config.toml
num_hidden_layers = 14
hidden_size = 256
num_attention_heads = 8
num_key_value_heads = 8
head_dim = 32
intermediate_size = 1024
vocab_size = 8192
hidden_act = "squared_relu"
norm = "rmsnorm"
norm_place = "pre"
norm_eps = 1e-05
positions = "rope"
rope_theta = 1020.0
rope_fraction = 0.5
qk_norm = true
attn_scale = 0.27
bias = "none"
tie_word_embeddings = "early"
parallel_block = false
extras = ["some layers without positions", "local attention windows", "paired heads", "gated attention", "value embeddings", "skips across layers", "capped logits"]
init = "trunc"
init_std_qkv = 0.0275
init_std_o = 0.00519
init_std_up = 0.0275
init_std_down = 0.0026
optimizer = "adamw"
learning_rate = 0.00309
beta1 = 0.95
beta2 = 0.99
weight_decay = 0.079
lr_head = 0.015
max_grad_norm = 1.0
warmup_steps = 539
schedule = "wsd"
decay_fraction = 0.745
decay_shape = "sqrt"
final_lr_fraction = 0.0
batch_tokens = [65536, 131072]
max_seq_len = 768
doc_mask = true
train_tokens = 428300000
max_steps = 4592
dataset = "wikipedia_en"
Each number is 500 + 50 x the weight over the matrix's rms, rounded and kept within 0 to 999. Layers, rows and columns count from 0. Numbers have three digits each.

# layer 3 MLP down (transposed), 1024x256, rms 0.108, rows 309-415, columns 192-255
483496519578523451477485565480420603517456518519468502473463544546544529450534540502402544617466460545560505498366566553426496450491481432435547477540520532533601459452417524554397547540499568
568524491434403459565427538454535493538427484477515449511538545445498514559472601496585481457520478557420517542598494488540500523545590472568590394508563450502519477497510491540539458562538444
530474444572493424498433538530526503512531452462492479545434478427538610387405487498415548558577516525418468558420459456556517522549516493564530498427352523517478541428511377456499571577541422
456499480468462361577525498483529496565338425477493412503481464519563437445524448424518441453510487555448522553566517616512486506541521521489510618504515559550504571514499513463484551510422396
469499525544492530457461495466477425566552420404431487499446521432537502506548463535496520470465476571418484470607548447431468472545527507415494513412447541466581445504541410510563407487577578
539476397500533460432446383550497544374559618496510509499497506552386533467489497474535483496507504624446595554580508538497559502571466524488556532513551491517454540501437519484485550598557392
493520436503535471564470458523462548435565402464431555455507572497483478431488513481524560598507523493512567513467442548576490577462476501597523531501446424439425519455485491524541546474474471
551503495467522538452515549454438565486411498547409446552443522611502514488516557452557462473468492599486493504446488533446474471548476498505536606600464514559603527468365534530488603485515539
508473436540527515482604582434428484522453449517423470525486574555525512496497563526462511569429562590456445505429593508486399433500537494473498610510523586546557502526465566553409484491505561
493503442556490497452550576485508460468546459487542467582485527451522488467488543537457436495496518518481493518466484501537502515466507395500493469546503484533456499543412478400542426462448489
511396451541481497452464578448396602530447475524437386512517581562466486482523561494464410538475479570488489487476504556417476496521382466496486513515518593597531502551452584541435494562531517
461507529463539515518523564545525521522451585551488533447525421592524411533565505557538470577464541474463588490446490535558433513564472574571624580548479480496443511565517551568425506521453496
472571592429472500599584459572424513398443480506546561571468463561490560429538577576415497574469465565442515583404519511520484435462553497420461546596537498506540436505442518627546487447536518
486548439512523521572541515541457522432496615525444505463457628544528461437517518446452448505571443574479512508527502556514507500534455494623425502509546459539492382497430596526475523491492487
480543534538576373467561561560450489534463414429461545539534453497551508506516553516497488568503454516476371464532459496452514570474504509561629603487487525588383555549476511482477482554474545
507401441401414445464540563457543419509486440532543517540527480435408534495499446410415560580517484427403533539610451516466560595502550511520529463455567508583514469458506559471435446536491561
439483542544447492498456505591429515488373633542474448486462467514432443532505491485543504589508407517495486493494467517450592517485553437522527534501504470583417544586442557581397597558473511
494466563560551547467463495533498456576517630586592507454529510598548502451514617480469481616470559475563538520416464559627457428494595541578494528558590543518416580417458578457545442541490490
531517534486421440591471518585557533577504501518497591504547455504576646475560469522513608474409494444508482419465416458580458453491595381449498463532475548587396546503516409424580490480487572
542573483463494481516504713404508514495398478486506559593521449500507594534498551490464470495388461521523558485440473500496471511496529521427533523463551604497487522438501448557432475482445556
484630467557490564490444480502657436533449552471464546479461443592486458470560394513559476568628535492570496414392488527432526457456413505517532591403471542508493579538480508582510516509502512
512472489498499492547532601507381605571382470517504484506435517538519531491529585454472506541421493605465466535507536530529453481515493494477483562501513577503559464469486533589442523483605536
519487484498487430468533526522407459478468514515601515528482521472463438426518553545582512401495500453492501496564413519530518563588539520472403526519541523567498475546447479572583564428483530
534433528511540474569514472415538496577562440450460469605444580515494444520515471481407454558462400499521518489536460614464474474445482529511532494513439447482506612545482478509495564502432519
563417551411512465430466555498546496547514485537448472383616475468497567518486553518492533475495458565536502490390482577570540524484389480449483449574531504420485542595501448471497474532372414
626530520448474457423504577483491542455511516492418614438492457519525467410598561539463530438488518480441469481491509444463444508547461472506422432488459410496529480570502472483573502422542469
488519564515468521506456546516472516440579554487513371547447543471466522404513379418436554478554426599443579473450564495525531391468465509475537515531549599423498508431541431592535533519438539
415519485615470492534519445518525435531493557590501459555469522535512459437597541545436441503533483496533580546560446546558446533466512466542571532434495478555388501457436541515541526490401383
446504549587532348436498490502402496523501468487457477509611490571534561523493495451495518515431532558545536596513538573489405531485521543430522509482521493503531497557555541536583489426437509
554402427528509442403512605452370553539362503537485419578482506532494522512564560455489472525433492506463493532485500497423472442550490492454497482537509546563565557467411581561439429406544528
570483526546435501549422647536556565505545477531540512374511548468461450475387466562508472531560523489489485478432522461470585541476453504329484431402513510530412534461554342464539473515401475
557428493556482497465441481540552415470533472513493532531549503501579477450437507495441510461505457542509460610470548512471453528501475509500438439468484466546480542580545460486516470587394521
512481548614527560415564569365523518449545495482387540448505545424522480455501477497497390528435487537448517479520564572501499577557526552497426539490560485484438516407492498529477489499461503
537445467519512567493543455478420517512407582507472479382435511507549546516402447578583553520386489547443454502441535445531505515501564452575532419462528516530540498551493582504480471479528523
556525499526493569485502513450504509511479522559476572513446541560400526511450558509564545573485430435559525536514361378504461465511597539562512499478506513457445543522520471521468511562566553
601536454491492538555535573535515558425485439540548522542463555549453534530525592503450498443522524600499471591525541467473498552531505532544501553438627506475505451484533561491552522449508505
521591638500516454561457469397495632444547471529483509490456536453533514515488459511525447553385560565529506509521563530485380481491543523416390501506529554575552394469547487500621436496483487
427473384516525438441627472499482544567566449468469452388501516557518439369484446469473545456478445497525533459450539586486552466502527520477463486380444548527551559496495499481409534403440452
491589478484562481500594426468512434510572495641571576522607531541518484549517521458563559511535493383506460476448466538526423514524482499533449544469424396535424566501534434494481543602541474
508429536505556413487415554492476534535423586465564447468475482407560576491462422447449456596451431573502418461489482500584525422460522470385483516538619502500567531580528482444571422569470537
472522539480547460499410508565424451574498457508487407489558532543465468436604512498461508537431515476496504483532500509465471536537504468467495548451532570594503446590499433600454479540496512
555495548592461462453508564557595521511452547594420558525523486446452539483453541526549524465452446507484448495519495499441545414451530436531495565529475600510482458505502489460483418487542549
396583497478529470488548598544521473505461543488544464578524457608468490428507573477497520492568485581535355578422437454571435514579493488466483484414463478561521576515551468495572516446527494
526512497543417498518473499393521518561446600471477551415543540404428472540474491471528538497537524488497480519558537446536581498443412518506500412470512467522391477507534460499513534607524436
505538491486469588470475510500429549466498479597504457483581542542537526452521518520471516475580510505526531469481487519474415506479532460554540474468508505512405499478514555504444509434513508
433519440476528595583477455499504483452478468591549483487359525510454476537530488470433413540608515493567516501569487537528416595547432503538473505400554531479533544584524580507475555555575601
575508408598480535580515465472466517485428568507545555507451396535475446505515432547575465508518531530433514454449468468506474510548478455586430464472501574509457467508445566509486440396395442
559507487478505433558425502460578545466564455471505509489505539442504566467492469505568430417526568593422542509567500427494563514484536554476477506477475416435563545534538586536543471450500544
454510600538479533534511557539597516472541553523554537485485464409557464546469460472494463508489348526499488464378503530525475424510473553490451513493538473514446558439547469468518505507463441
492539562487490391501440526483501497382437549516500531485454507500455451461493501515570435492504511464492501518501529442473514548492571493534450508566585501448550458561448546589539613448526489
478459406616496488592451466539520479497538502515500479483482466446356568412586483609535574457447596499579525483493494520506572454488450500481409492484471506447444564565473472547517457564481612
533533516524328563475476509489510518524471490427547523514463519571407415430552504465491493545604533549577515477443513500482533437527370431555636528476453512494454485501538547514526488529430544
568504585443573492458501469407559558468465567523490526568607440558446489383541470524475433581402469630356489463460613515632489519461418547559480460498552565462530432437494447544431568532530514
570449497549461532576520486471521560475532477476528453570533607452507557493480492436543571511508452432415568399600525468545462555415454427501450545457434455434570488367454416581545480433482562
561491491526450523567432475492531515550558460464528504506507391450436508532503473439482553541535465566506515457521521516469472537578517480503538486455612458458424514424472485475500545540501416
453546515429555565505580481480505512582520494461490501532521591439447461562486528457480506500548490517557497534527498418517506487448506518457479476509403625450450592583542506586498506381520420
560510549540496415496545524500467522531477492479486481522494490453499489490514521504533523404571505610448406607495424483510471491473454524439505510491404488499560440376410502505512536550509569
548502561458553520576413506468513494514420599548593561547446452603477491439538429550498386576543503515516464535480475590624466370576514471505493383621500525395512585443511464526526377479483464
499578525567500450471486539445545482500446449525478594463583509494508482513514528474500389460399497568453456504419421420427454522567486594576517362525536471449483482499486501545547479476496569
441539484512487487533508541556558490535428483483549471512436545406567509453509487461525492494468493537456527522546505557504473510537511602474543454451566520515490465491511441367524511540491497
559512530582593436543486449484570513486503536540475496523542429579436496499548502468544540551506483472556539448445496504518418462485471406547415531558470541472366533513556435525474514450483543
412446520543508479412525423504482406548416447547503471477512449470477530539587489536416614490560392391462541527580382505405544524523617524479495450519448488501512529589475434429574545472471519
538446515414487550481617518442528481513467531544494487467521498523454509507553503485487423613444506529544448505511503435432455509457487540457490483439504531404491474499457519426516550524519428
549534513521466543503505507543465521564496523536528456563533489487492430476600510354551488497473524434429531393500535537577523551527536491507570631465529554546411514591428501481467506450469489
448568497430471489520513436441536583540421476434556557510470539409539468546459489416484598555523445588547527526542450574545468523456475536478444569561475441479507482463480474475453532447501459
524571533457443549447489548521456532549550416505471491432487444474448528494381449452518683477558450527531475439538478536462511516558446417478518560511547413472459523476409417493556446505448489
471505545583513544504534538464444551471492408472612511538488621543508581453515542480452423511476496477491502551519456591561373502523508498460484528546545533575541538447531634514531525518584505
387442454483514509540476411530471514533525489526500505413506568477482483486515399586464528478531587528491456507497498521556467581529435548484429573547566386556554560477489488499639530439541442
471566471465533557452533504457484489519568470422413557548528548449440445463568483603499468544481525425585517388570540501418431509492554395527533515484467476451426522470524441571482477549485523
468488496520619553639547475417552516434490454551493560523428596522504590544516578531502499476486484519431491560539471559481452539485486473480394472579552495487518522508571508436535505570549580
469431445548527524427477536566532581486463428365523464511501634395475496495480483474476534503463459487553493445493507502538539550528498549362478473467536599534526551384404579449424523491467521
441491525449585563478599428542591486442488574440397533488436424521430539433531514502455475541527483603552494563454394529429561509630506501562525508493471484481501523546514452487537524483473487
527453535494499474538530555518484485492518524492519554468538581514500481525540499548601515394553563471510463529484438437517492453500525470577466499489481473525520524506475479556537537548489555
464451411452476489372531445477460499615471489465593526471484426587429485554465463520528574527487406500565483533468510460409432538559401428557589530476452572537445459530438476482529495550544549
475422497549493549505508487541509529511400421552616470507411427531574479500448537512512515433493550481480457443524529523510522566510444573524434490442529588481558513555509460492594506604577539
510509440547520515467451536477416513458460450540486480532480548547460568489583565533479503522560511447529450576511506516488438546539566515509429538514522536521522492467467586544496451549495529
545523515569392521504402522561463581484366407371523493501378545478474541640502455467483551429418508543438521606502493467562479413458415482521537498523589483522526485500424425556543489428548511
441492451497461475488416579510487526480457429479573431529483483507462372558505496443541437487583431493536457500489542568423567494489446422543512463524531520413506564438530499519476510476508514
494514492513599514462541529548509525502480496558555515453540538525443604519486556445509530475621552451485499530437529570452425486443553514463472467519453543569520530522617545500463514574487476
485565578420524516475476524550586471484464487388469498538485467491510448539434445442479486522506393546468483490450433519491458553520493526458537452397516545453446495413428501465567552489485477
557453503513468535563474597451554514421489537450522465526446563478476561534442498536423479514475481587415508433471521508545464445452534517475497490505497481535554485496507451526560475479537513
457445491518512534444440502480551566565421472481640491455601477524587473561508464463439476504423476491594428478462372650565556417535435515452385456571508447465406526448485459495562575432491471
545489451505567470462470542483546444490567552639526501525509474449540495428395443549489487485487504498524561620519472386477439448453527486432562542569496479428474454604522454474492442586515452
436460548561590465420582556524539432558445496557530561486483494603489479577539572474499479494511399479531535438501628515540523472517525482412537552572541410500507454548467488524475507448497563
486479487392512506527535558502480549442491492565572478487513589561452524439547504492538483524513494513468444529508532379506394515513519512527506479476493513532487495530437525492471530460502567
497493455508569460530490538497458444533453513492497446482434523529527519462501512431469571500476553551510403578395528565385473537634574480564498522488523515491512523464523513506435555465539553
568628461521520534505538507487573524559457515476533381599571569476518553510467585440478481511399448490467522542508454497505491470581612499542466619534467534497522444482495502524505421399396415
414464508523515514450549562521526515498443494506408466450539438458485528384496462577393425535419443622578492537425456559470530381530502626375463557512599491534529528483510483462484532540427540
465498534523537480467552512485523509529488502456564494469548510500461533491545443577484536531416487493511510503446439433602482538471507545432425563567525523482427489510579523533556469449466510
577399431470522530448472546546502476496461454469563417498453455539542501557516481481413576549505526570596466562480512501568542489503483432564521560567566531509537563512476544559540521454566592
413477493485541480492497533563514535450507479479538561468499473502501466468423504497495534444513538546541515449552464529514563475462491462507548476401454503519459502480503581553488595478508504
515539478517451496435520522505526521498500421452437544579407546544471574461565519424556502521439573493475460491555422558441450497473545506486454469505542551429483457419450501509472492517452414
515409434489527470448491614450431590482424494579457428528519562486556486518475526415476464486439443625485437534488569512473433453524497514423531472498484514520557459434384496498459557425557537
498465613547591428551519506488487559600453473475520490456484495522528513467484433505452434536485475553472545522522496531494406563457528542536535528539499464409553580469610541452453538544482506
516428469434535485545480475481609499490475546566471539523392489553479568616528466548483487405531483437561469469556545541448398472417437428428369472531561616530583546439555485590456512508545497
533486561492453549465439389484489444451589494462485475418526535546493449483417489476486494518514485553545577484496462336567516567484478564525531512514507537430490457591487523520461421552514479
451534517499459437591442566433453538485517531458534438395523444410447513474431459467420438479500558530504539492463468421562528472461509497460457438517555435513459390538516508537521504482464497
597366424524547503423579565517435515475451470554439414514517530530491537412579523504406450631462541636456532550465554521485531537511437517414513511431514607465562474572470620592433547495581579
474495481439479473517538602536462565641373529506474489500553451551568510551508512523423619491463393469508490489540525588442456531482535597487516499448440571525565490486527491490422564518564473
504545534404367474459601455630494460478568444515502504501580437511472528521430505528440489599502582465540481529512480420490469431458558396439578527551553530519512514449610493478508504497418439
553532476470561471551535521393540446451523355464497550545490516463504506452513478460532523525518415549500452508528496462484523525490460527488451518491555490503439495507518492513551513423535491
455523481607460468446600535495467464530472530435542592527510441535463499556451574548440422679401456470610499418422536536560468544560498440547532451522497457512415492557470546524428615502494540
583553571530580481541521466556536459498542492496525451519447597402529536533418479536546442502492507621437461480491499469540496464462500620485425445424501545546489479535523417481539485490561491
539375485509491556508496486409384519495518533571470450421413472563538524465563540482463510615461540465450448526465552531473490510513508482479520415522536552552561537476452510565527503485524557
543527594430615474528527454406626556472487576481443508490457488463450444483584453513444485556425446486530516641537428506489443562539470387469557529501530487581457566498477418532523513413471483
529584563547426522483473512594386564525532411489472524432540566523462495549523494479521544485530498578399471519499489518473499498550528529463494476487584491476429534445566484518545534517555498
392486449507516518486490525434440564515523479547555541517569528554504475464564532529418446476523415535517564493530431523480543460490515497493451520461531364493477605471491483513450518588481563
# layer 3 MLP up, 1024x256, rms 0.122, rows 310-416, columns 192-255
517504441417504564479555538523566479495544500353507569474501475542447463511478508521498489511457536526502488503478574516470583430504441526495494521492476482479549527464473525519441443567523501
550532554535521537411522489509550586463493403470501434370549501465505506523537482521518499448445511483521462465487606435527556530521518531481474384536390425433574502507432573541509412544379396
531375492437506503545465588475507523482416505615439509462527383485580545507507451501398446571486543444533551500473528485510472447415425481503522484523394545554536500413551560470545563549454513
382455386533519590418520458477512555576522479571502379543521443467533437495522460468676448431563512483459509532476523582498506455431465465507456463515557556486507544393550526478473503404543468
484543479498577606455498462450586445521607582484439496487455392497474471512544482574512389527424503496555549433583504647419549507486615506516468468487497492494531491481517537438539519530473460
501504519490407498551542566535475496529468522522514510564452536486505447457502451444485502488443483449533458446401462471406505479495473559543506487499521536434487529492621527511495532537427479
477480510513413515565402462446490476577452492515498542493378509447509472423495555559395445437409532516515537489585574487549498517468515541425440424446534462476480544496491575540513423508479567
478463543488565529455532594531443395490442509531513405525514476436583397437559428417588546458515543475457559585470594413575520592517496468460462499572495509367555500560437437485501592578413437
464481470438502438462454537531571501581480474500463452495531504450489500530509407428576492423540479474517536510514456452452475480517535441544511484490473546478498512511488559463452474511521490
499517581471454492451493545591393455502479667455483620536489469518539443471498500538608468437520500504538539508510501584506521518508561563478454387541546472453500544418502480460467543476473556
483497442480553498555530570593516482577487427549440499519492486575506462437521471453469579466500577443560468446540460569546512497374550495570447463477561452534492505433523476606447476510505431
491399530480491436482473507480543479521558448528451441509463406528474468403567531417465503411387546460510460438593484454533488344464622594563464425532453509486536492412545516520460486494505476
519502491549448472537527437431534516430467647461510417504578499339533477534592504521541414467548427499502488497484610553493500475515531493533495564446520561507499489406490536540447454475467538
511431334432493531567575482473540483522478605374526510468415406555477522505551473437470482442486470464592453475569477565457602484540572452515495446552459531526523494427524582465514516453420488
510431471500520445397447494541447453455579429505497485463503522398513470482486458485553465554417532419490503483482467451552452517461589522623442471463434498635564552405561576508537474428483604
517500389456508393410530500474495489483572481463538530425528488448479576315516515464472458506473605435510447512452448437478496447471580504543502471458476530481490595402512467504478408539520494
503563446569549560558604516507483547432527582464483490541471524551626615423489515511589503508443449459561444548482604378591482462536529539490480558436517665533457449390470519485416534461485575
442521434510482589544442492435473446495555481587530450539518472558524529463532474483559551487534523429490521485565625420493562515473581484531602562520433500586515477458433403542518561405498493
518495530495487546445452424553450472495571506535496491476504466555502392492522477485559403405521498461484507530526452448468530555497500356474401416534437427470509436429539479496545495575556485
557511471496441477438410461488503556570457479452483410417418442477550558510506471466560546613459407486447475526485478429628550514477515507596454423486457413560569499424522575507508431491486447
504532596537538484424539542516491496514553464519465536443474527506534502485527457495483494513435473485471498509456529446484542462461532495508553462618509520505560550508367558528399543447483518
485510528525497541462355503513550552533545529531603500505495444494433468535519509517559418518504509419519560489529542539481481536438507508566436520479479451484653535474514473513418544547492405
540584527550468611511466577600523443552500513534532456524517556447569489467560496484497475563495514468478404522465696568532469509481487457523446438474489522542429499393481443551497446434512515
441498397453453507458440448584511473550480444407493417448553471554541457511538566528620506601461556497534477487532482474471569473469541499618481501557545456390567522524548451557537450395542462
527404495474447522489494510628575520517494454535490455451539431575502464494559523471488495416560392379506409524454611534528556538508579502544550587500508449552493490487500517453482508519488557
438398516454501525447517472470499431439604423464536452385516411492447528451507523455502500414525410507523560480575523449401455402538570580517495495542451472461544633510432516503484470589481493
568443429500366486544421455522478502548479472486486437405441408404550540503558492475513500486472565444559460548482442455478459480457475547508555470479507471432460565458549579489512509475534568
588513500551539456502547453473513527503543525387509487496525479542492512512499521538541422467384559493499498607447517565510540495489465464438504502517595472472480553476482507515592380451463506
478525517469403522615442601499556548510543436563469455391503621530487428467481548451451480535459518475550479509527554511629484523515475482470521489431471460511627487519491491536416510507513488
567485515527556568479481541538561481524665406487487339570490517498604489492530555542476390582456495455522456468514549546606421425510518531534428467565406454498559558472488456472402551500497431
519554519512500585554454505509554430462431486487547501471540531511523581472488393531542476532420429455442480517522577451482425411412538496502472454483438530520473503459530479500485509515514399
489499484466460446393512522541466516495511491462478467620627534460462433498519384560500438471507553514524532527589494479438464431500391478534566478480503554450535569489428539464523484557437552
406576479554483476505537517514541488432575486474494391563553564428479435489530431535545486445453544469481581491577539443482515481486490555459474544492452423541500535483511478540483580494496454
618410557478417549442595471460508402507470511461498536401635415506431536492553467528479489566448520466636615480529480408459535563514560569421426544494496557584517635513468535443495500497446484
555505450466399472507502474474541487485528524539418438516509510527526432482562531485509539490490494506461411561538508479455469472537494415464525501566490514516548498399548426565557481483486502
447418378496357490472491562618428465496494542474485504449475477596472567521518507480523548407516508496514581455570592473473517429423557483502449522436499543459517540400586413595547490550503467
478475434421493608510423512417491516489443569538482523571504535411566525542507508474469425523489497419498489418532481434444490466511476466470535492572505587366476478472431513464440526480502455
424491532487365480444535509522504464469557574468475444483579422537471395511544541543493542588486449446535500434504543536564603476508594498570531461550396525560466511421392517563422504488474493
485485477496514507489538498458499373464523403516489516501447540455545530575545419404568409545529478456475482417514487569556637476556521525504390523540523477362489467321454514473482412557518470
549481463510506493464534528501500433483437504492432349469581415522519428512520520496495478516495507505545491530397477563422452493439497509508566479441534429479516536508502571497488522449541463
535470546528466474460539522463527413496438474510564434438467468488506466555485529463506502497390518465500554468537455511533550543476583531485466472460504391566554462503516471446532563596473454
573530501499495576426528549615517594512498445465534456543554490561481461424553406607492536498464437482455477506411569515536479428530514549516402525470571567587569552449524463572444563506459569
531468500556495457559426509470557446569475406490496445527510464554546520525514515499512516519500514454577453558477500573478515462485559493512478551518574422432509503450487483479493513510518509
518518493520537453527544433473579420540585532444477509496495525514450459546464449425573543546472457554470468518540429454535575410518449565512459489528551483417508489557475449486515530504498466
500483423523485601558444412453500449459523517520584470442428467494538534516622520485550375546464412415540447495545519454481483521527530507459537519441452476546572502485552426449435519475490479
532439482518489508493478532526514475548481563521557471470445455465489372387523507469535472469381521488546586413533482479588529481484579480652477544515491573438479500483475525485602483516399452
529522422560494594505495541482562430494475458557546432488585530476524419549584426432552538560479528487522509546536541483500553445490511516528551490523493447499512505502446511523483469598499558
542514401450532519499468618580497565513460470558468498411480386534500495463608548484441523433488578452522456520477492512509483480428439414555569521514492506527498477558527431517461518449517557
521443493436466486449490544584493470495527459450474500537464444504510449463560506535476462507510495466527466462538566470504518461487540520525486482580455435543488531501417468454546491505528452
512389507496425479504524478531509533476525565480602554523438520518457484357508521540470520447487568468501471465541618516495530461360546465505423548510468479464494481446474485486585477455529493
440398497377459487469496611539573517564460477531568411402434477535479493526515416483507624496412582479573473502466454578544553516495433510571458423391540550556541514530573566424498601553385532
531504513466537514475521413498415592466547474451502536538569445532527470442521515542453489449533419511413482533448573550601496517383405545480573461497509585464576498344404427544486579533429620
526448481411452491486442562468512508517514363551508475344520522433557414479501482561465443564389605462540472525460473365478474613544534547550523440663472498470510578548508500531462493642548536
494471463495470586450467483505491526496433566517516444553492464514548411498483442457539509560451429521545552529520537508521526533496495554616538523527509491452530470418447507563478475433455482
446388501417498568531454455547495472455605502520456422477620541526524439481528482481589460496501479477481433398491501495532518449446517546582426506549561439545547414533497572486457459461537572
498457553500481575370566538510519509494539424519555519487491396519460592547487494437516573537496469503421488517432520469596579530561448610546441502455521426546493522415535580471550568366452564
569551450462401413488498541395524533548480464564572476555386522569625509343518484562546461621465518482428487545579509473512508475485446487547549417506540514449614488471522431486462467540412421
497521513578530482467478462505522463507557484555634447619483528486468540480531494435432481512487475466572455481638481523497507417555524456501515469559511449426505550490482478475614469592538376
620472470443549485474446557453555472480483465516546518549506510464499421412520519522496501430469508516549364443590435513456528427535624520489451533491537437460576460401435440536516555462531558
511480546577539483524572521641426472536449500455576543462547433460499458348495422602560482488410618478444500503511529489563460493496483529589495529497493613479522590492532449548521483464468466
467505497371497494502522524410586468424451360510522511508422510454570412542611477379432482494411436457490473428467455453390576460504520470510591452523566526446487527553446549446499524568510534
616509482477474567500532562501503362502634495430586467536489447486507421466610462449436413490460394440473491468527542518532499510422578553520483483520456490473643546440549573496464418403535486
550511533519497456484512475468452449548398586526516508411425485520470467533487494515444534530451519470514498419466530524501507502503523488495510332555446428489501536483529464456549489489383424
544485534474513540471473557488588559477468525579533511559624503516511469519569451471483444495529553481455454475564572464526454346397409469484510432646481536592510464524515453461568570521534442
404464466355436658459513492399459497516496514503472595464592434490447452530567377495525459433483575488564516442483503507469512514442538437518551401506553494424531497468520549576454558460513490
425462491462450565512473546475509441468442577462463510519554456568525423383536558408510500536474476481483490499470483537513478485466549431467448498491488498512595499400519512570568484569442534
391500486471499483448464424469403430411562410481522456477615505557553578501536477441570353512508442485427586509488564414542591528495400475527454452453562375545459491448406431488578528513489468
483456485538517561541465483358520502546440530559537464499435502510556531454505448447500476531508480467535446499367470463505530479493547532537519392572543482468464520471589592463616475483438488
616487565545526443487571480519413510520456451482581473491490458481493551460481489594507527483464465485437445511413522517565612537477570468517497490527481473515524603504467506568465419534451443
558488557487454628549503520480588547510470499519569406482433486476505483467579504484522545498449498492525494483456354453449508408533512543474557569609449463515533565541500488599503467538511610
498467537556463524513512585520446491475483547554571558575583462435520406431509476558475532434435515433416477483519609538417506496456559496566533524522465512565482569543537516558468479515592542
510489452472496416493378581464558517553502428568536539493542471526460468517442424440440541522452489474578482450506510494459549479507530514482503502509455485504465593522440483480460537427444531
528424610397574525446550600598588519559481510479538442525627525475507519517538532508573475467482544450397476482486420535525523504452520505548445549527447448537514534521545446490462477420497512
543566516544461496482485516511384406425461523439426456520574464499539507525499507440445443467469490477485471409600479408487511439467536558468463487520495517542554614484516543562422510505553592
432527443451468515492502447462522534453481496515500508445450565532507512436548486547528510585440498392522528478567485537532528529502579437579444489518515469503518541531558522498519489463511578
556496508493544466563475477557466476441546477449620508554395492470568521437535430525527421494447545500504427497546447427506471506442427615583453348573514422528509468424498465490351402438471515
568487564565480512521514522472463407476506423563439513504513481510533560505532538557532520487387453505505527475545500512570487572473627540498457462511398484635596508538478518527616539551487545
472452541445445479545565493474537483459564518553567507525524571522468478460518520488552520487522547435528520487507565525529504373399530494537494509545503476430534479429516548518537521543534490
546472481504526521497497527470549450515409457498525473488507499434590499427558449455484504526441523407482479475606472431499574495484506577479503477373432564548468533535491470528484436503543563
443467477487507550537483517514536453485543421527533402549441525519506521522514470458536325448489568514478447554411502452562470421516492568492424518573494510527530471500509496451477517522516416
475419514520484479498509458494396558544516377561515364538577478511550567535523439525501441529452542456509533457513527420527495486452452483515580545465506497513453446529495425421517489379540535
539457575394517532495517456468559511550425462484548422463478451520578589410553443514489544459473511438455438393446502509460476401480484491480491565511501419430644510499444559478584536507531454
438430486479475488507402583458586492523469421495528496476530520483481389526476430501580477511475446452510507452467497468536516433558409498557521453557536447531464490550521469510543454514520602
498530509508492545515463394458477572479457473459516533477489551523477526522544524499485470420461467472534444448467472489550464529489501450574550544454509478582512577593529456525468477407546471
619431457537375572517560434513544427465433445530438469560597411412482406532540496531500510470432504490472486509529438523559454416477479399535472462472460563577553505391472531426503473541468542
538499489496479523490621579581570506485431473456499409585576560513581550467543438462512504550430559487583476496567448490580481461475483560485486521524412427572517490452417454543464421502484493
530513538503537499540602453459471473556525531527526495531544443496592424485585548515450539529516617496617534489453492481437550481477488455517405452584436456480562530509555433542598367451481439
520509506504510587501502444533493485529475497565521424496517500563553463556536520541527557498450587460440441491413476447509455423540438554606583502675456552508457532510381548538581443496454540
550511488479419589450449501477518566407594476462453339425490480503506526482499435454519446478506491506375489567514502492580522398454436527511481541471510448533568518538535514551500529482517531
545530529517442537540492411420445461514451561513473463517531534510571525544570514485535498547437441495483474518425515481484466549555543550449495530617561484507534471521497433485512438485477470
554561414511430521525548509483509510530408419530498460477494516448575504534474406499475475502448498492537538486417687424475502478474499507533485509459548511487543530500585594492494553422491374
451505537523567524543466395548518424475577454568484529504434431550459502395516539515521531521487528499426548438531500568460543549533440584504353502481536483499491479508457518519514598508575513
518412474438499488518432515459459526492492403507486535511558453422552499358591411478471415576475494445497447502624444484477564535468567471515518541384492488449489563440551526456521414580454658
384319536388533442378504547484427478452497421371475437457454472508551544506569482392591460428423534494475551471583572532545440551521459548548450535499566535521492562470442522598492487525505479
445496521556494491545545542502568481487488449507421533475530453479547487541529491497472547463480500457495445466503461579440470389389475465498589446553454470491492509422447529566450519593422488
446491495486399595407474402472545496488486552545444527456560491427488569482464503524506531472534558484490466459452509471450465511473555497524481488510497478516481513504525548476513528482420386
454555489540461468594415387578524509490415563491523562482509400496549475477476531517520535515509466506527542565541536450446446492580579495466420481533602397578461553408513479532562495463447434
490567508496546539488553615523586543461417424404595520501500478509540528455478462529473509503356515477473452445538497505454548429500516488502610470480320455461457610504499490525529528504427614
433429502477517451500425417463496475466526500536521456417535354532551503571530456555526476490386394442547487482581419453570639506495540402527580524635526506420533509519490607502454482394514459
515395485503498512521479486547434545524491550519573543417469520486473431480479465482476564448477497479529468478492486456499548462416495488588482502495464584518506507483566591526463509534466521
442493430442542444480595626467533367473597514488563540451535538460504410499522402492432460484406485475522490394552543476483555383486470478433548359542531539459582530502487480525393455527563636
458498574445462534475549425511517542492562449456463450445398465440584481433498446487495479448459425520545490425583504407486472524501456487511456408490460505541574542428464518531588480533468581
539502448467530506438472482461471525553423453481574486527542533535523407438540451537536408456490512396521352486627545477463465478460467419512446525493405449455505488542398512512511491453481497
518480535531479376546479492518570445520480538508465384433449380526460440506680492505525518496512470492499545471531503550512489471498421387667414483558565468484491555519548562474526516421437544
492452545528459473500465500559444470502499446468422514502531485496486459514467546604514504488439618507554478478499407546524606507517458463509544378465527429426544470451517475568516526424378483
488503424492515500463542487598511378546498492548524518598533499460449427386595498519540420565416596503491457443615538570438486541466520550455410422411556492490478522457491498499617401560432403
532489502515409533542486573532493514542503507426531549483557463512496477482568480529539508550472536501561518399541526440526552478506517475486453486497408444501593508466424504553532533474473437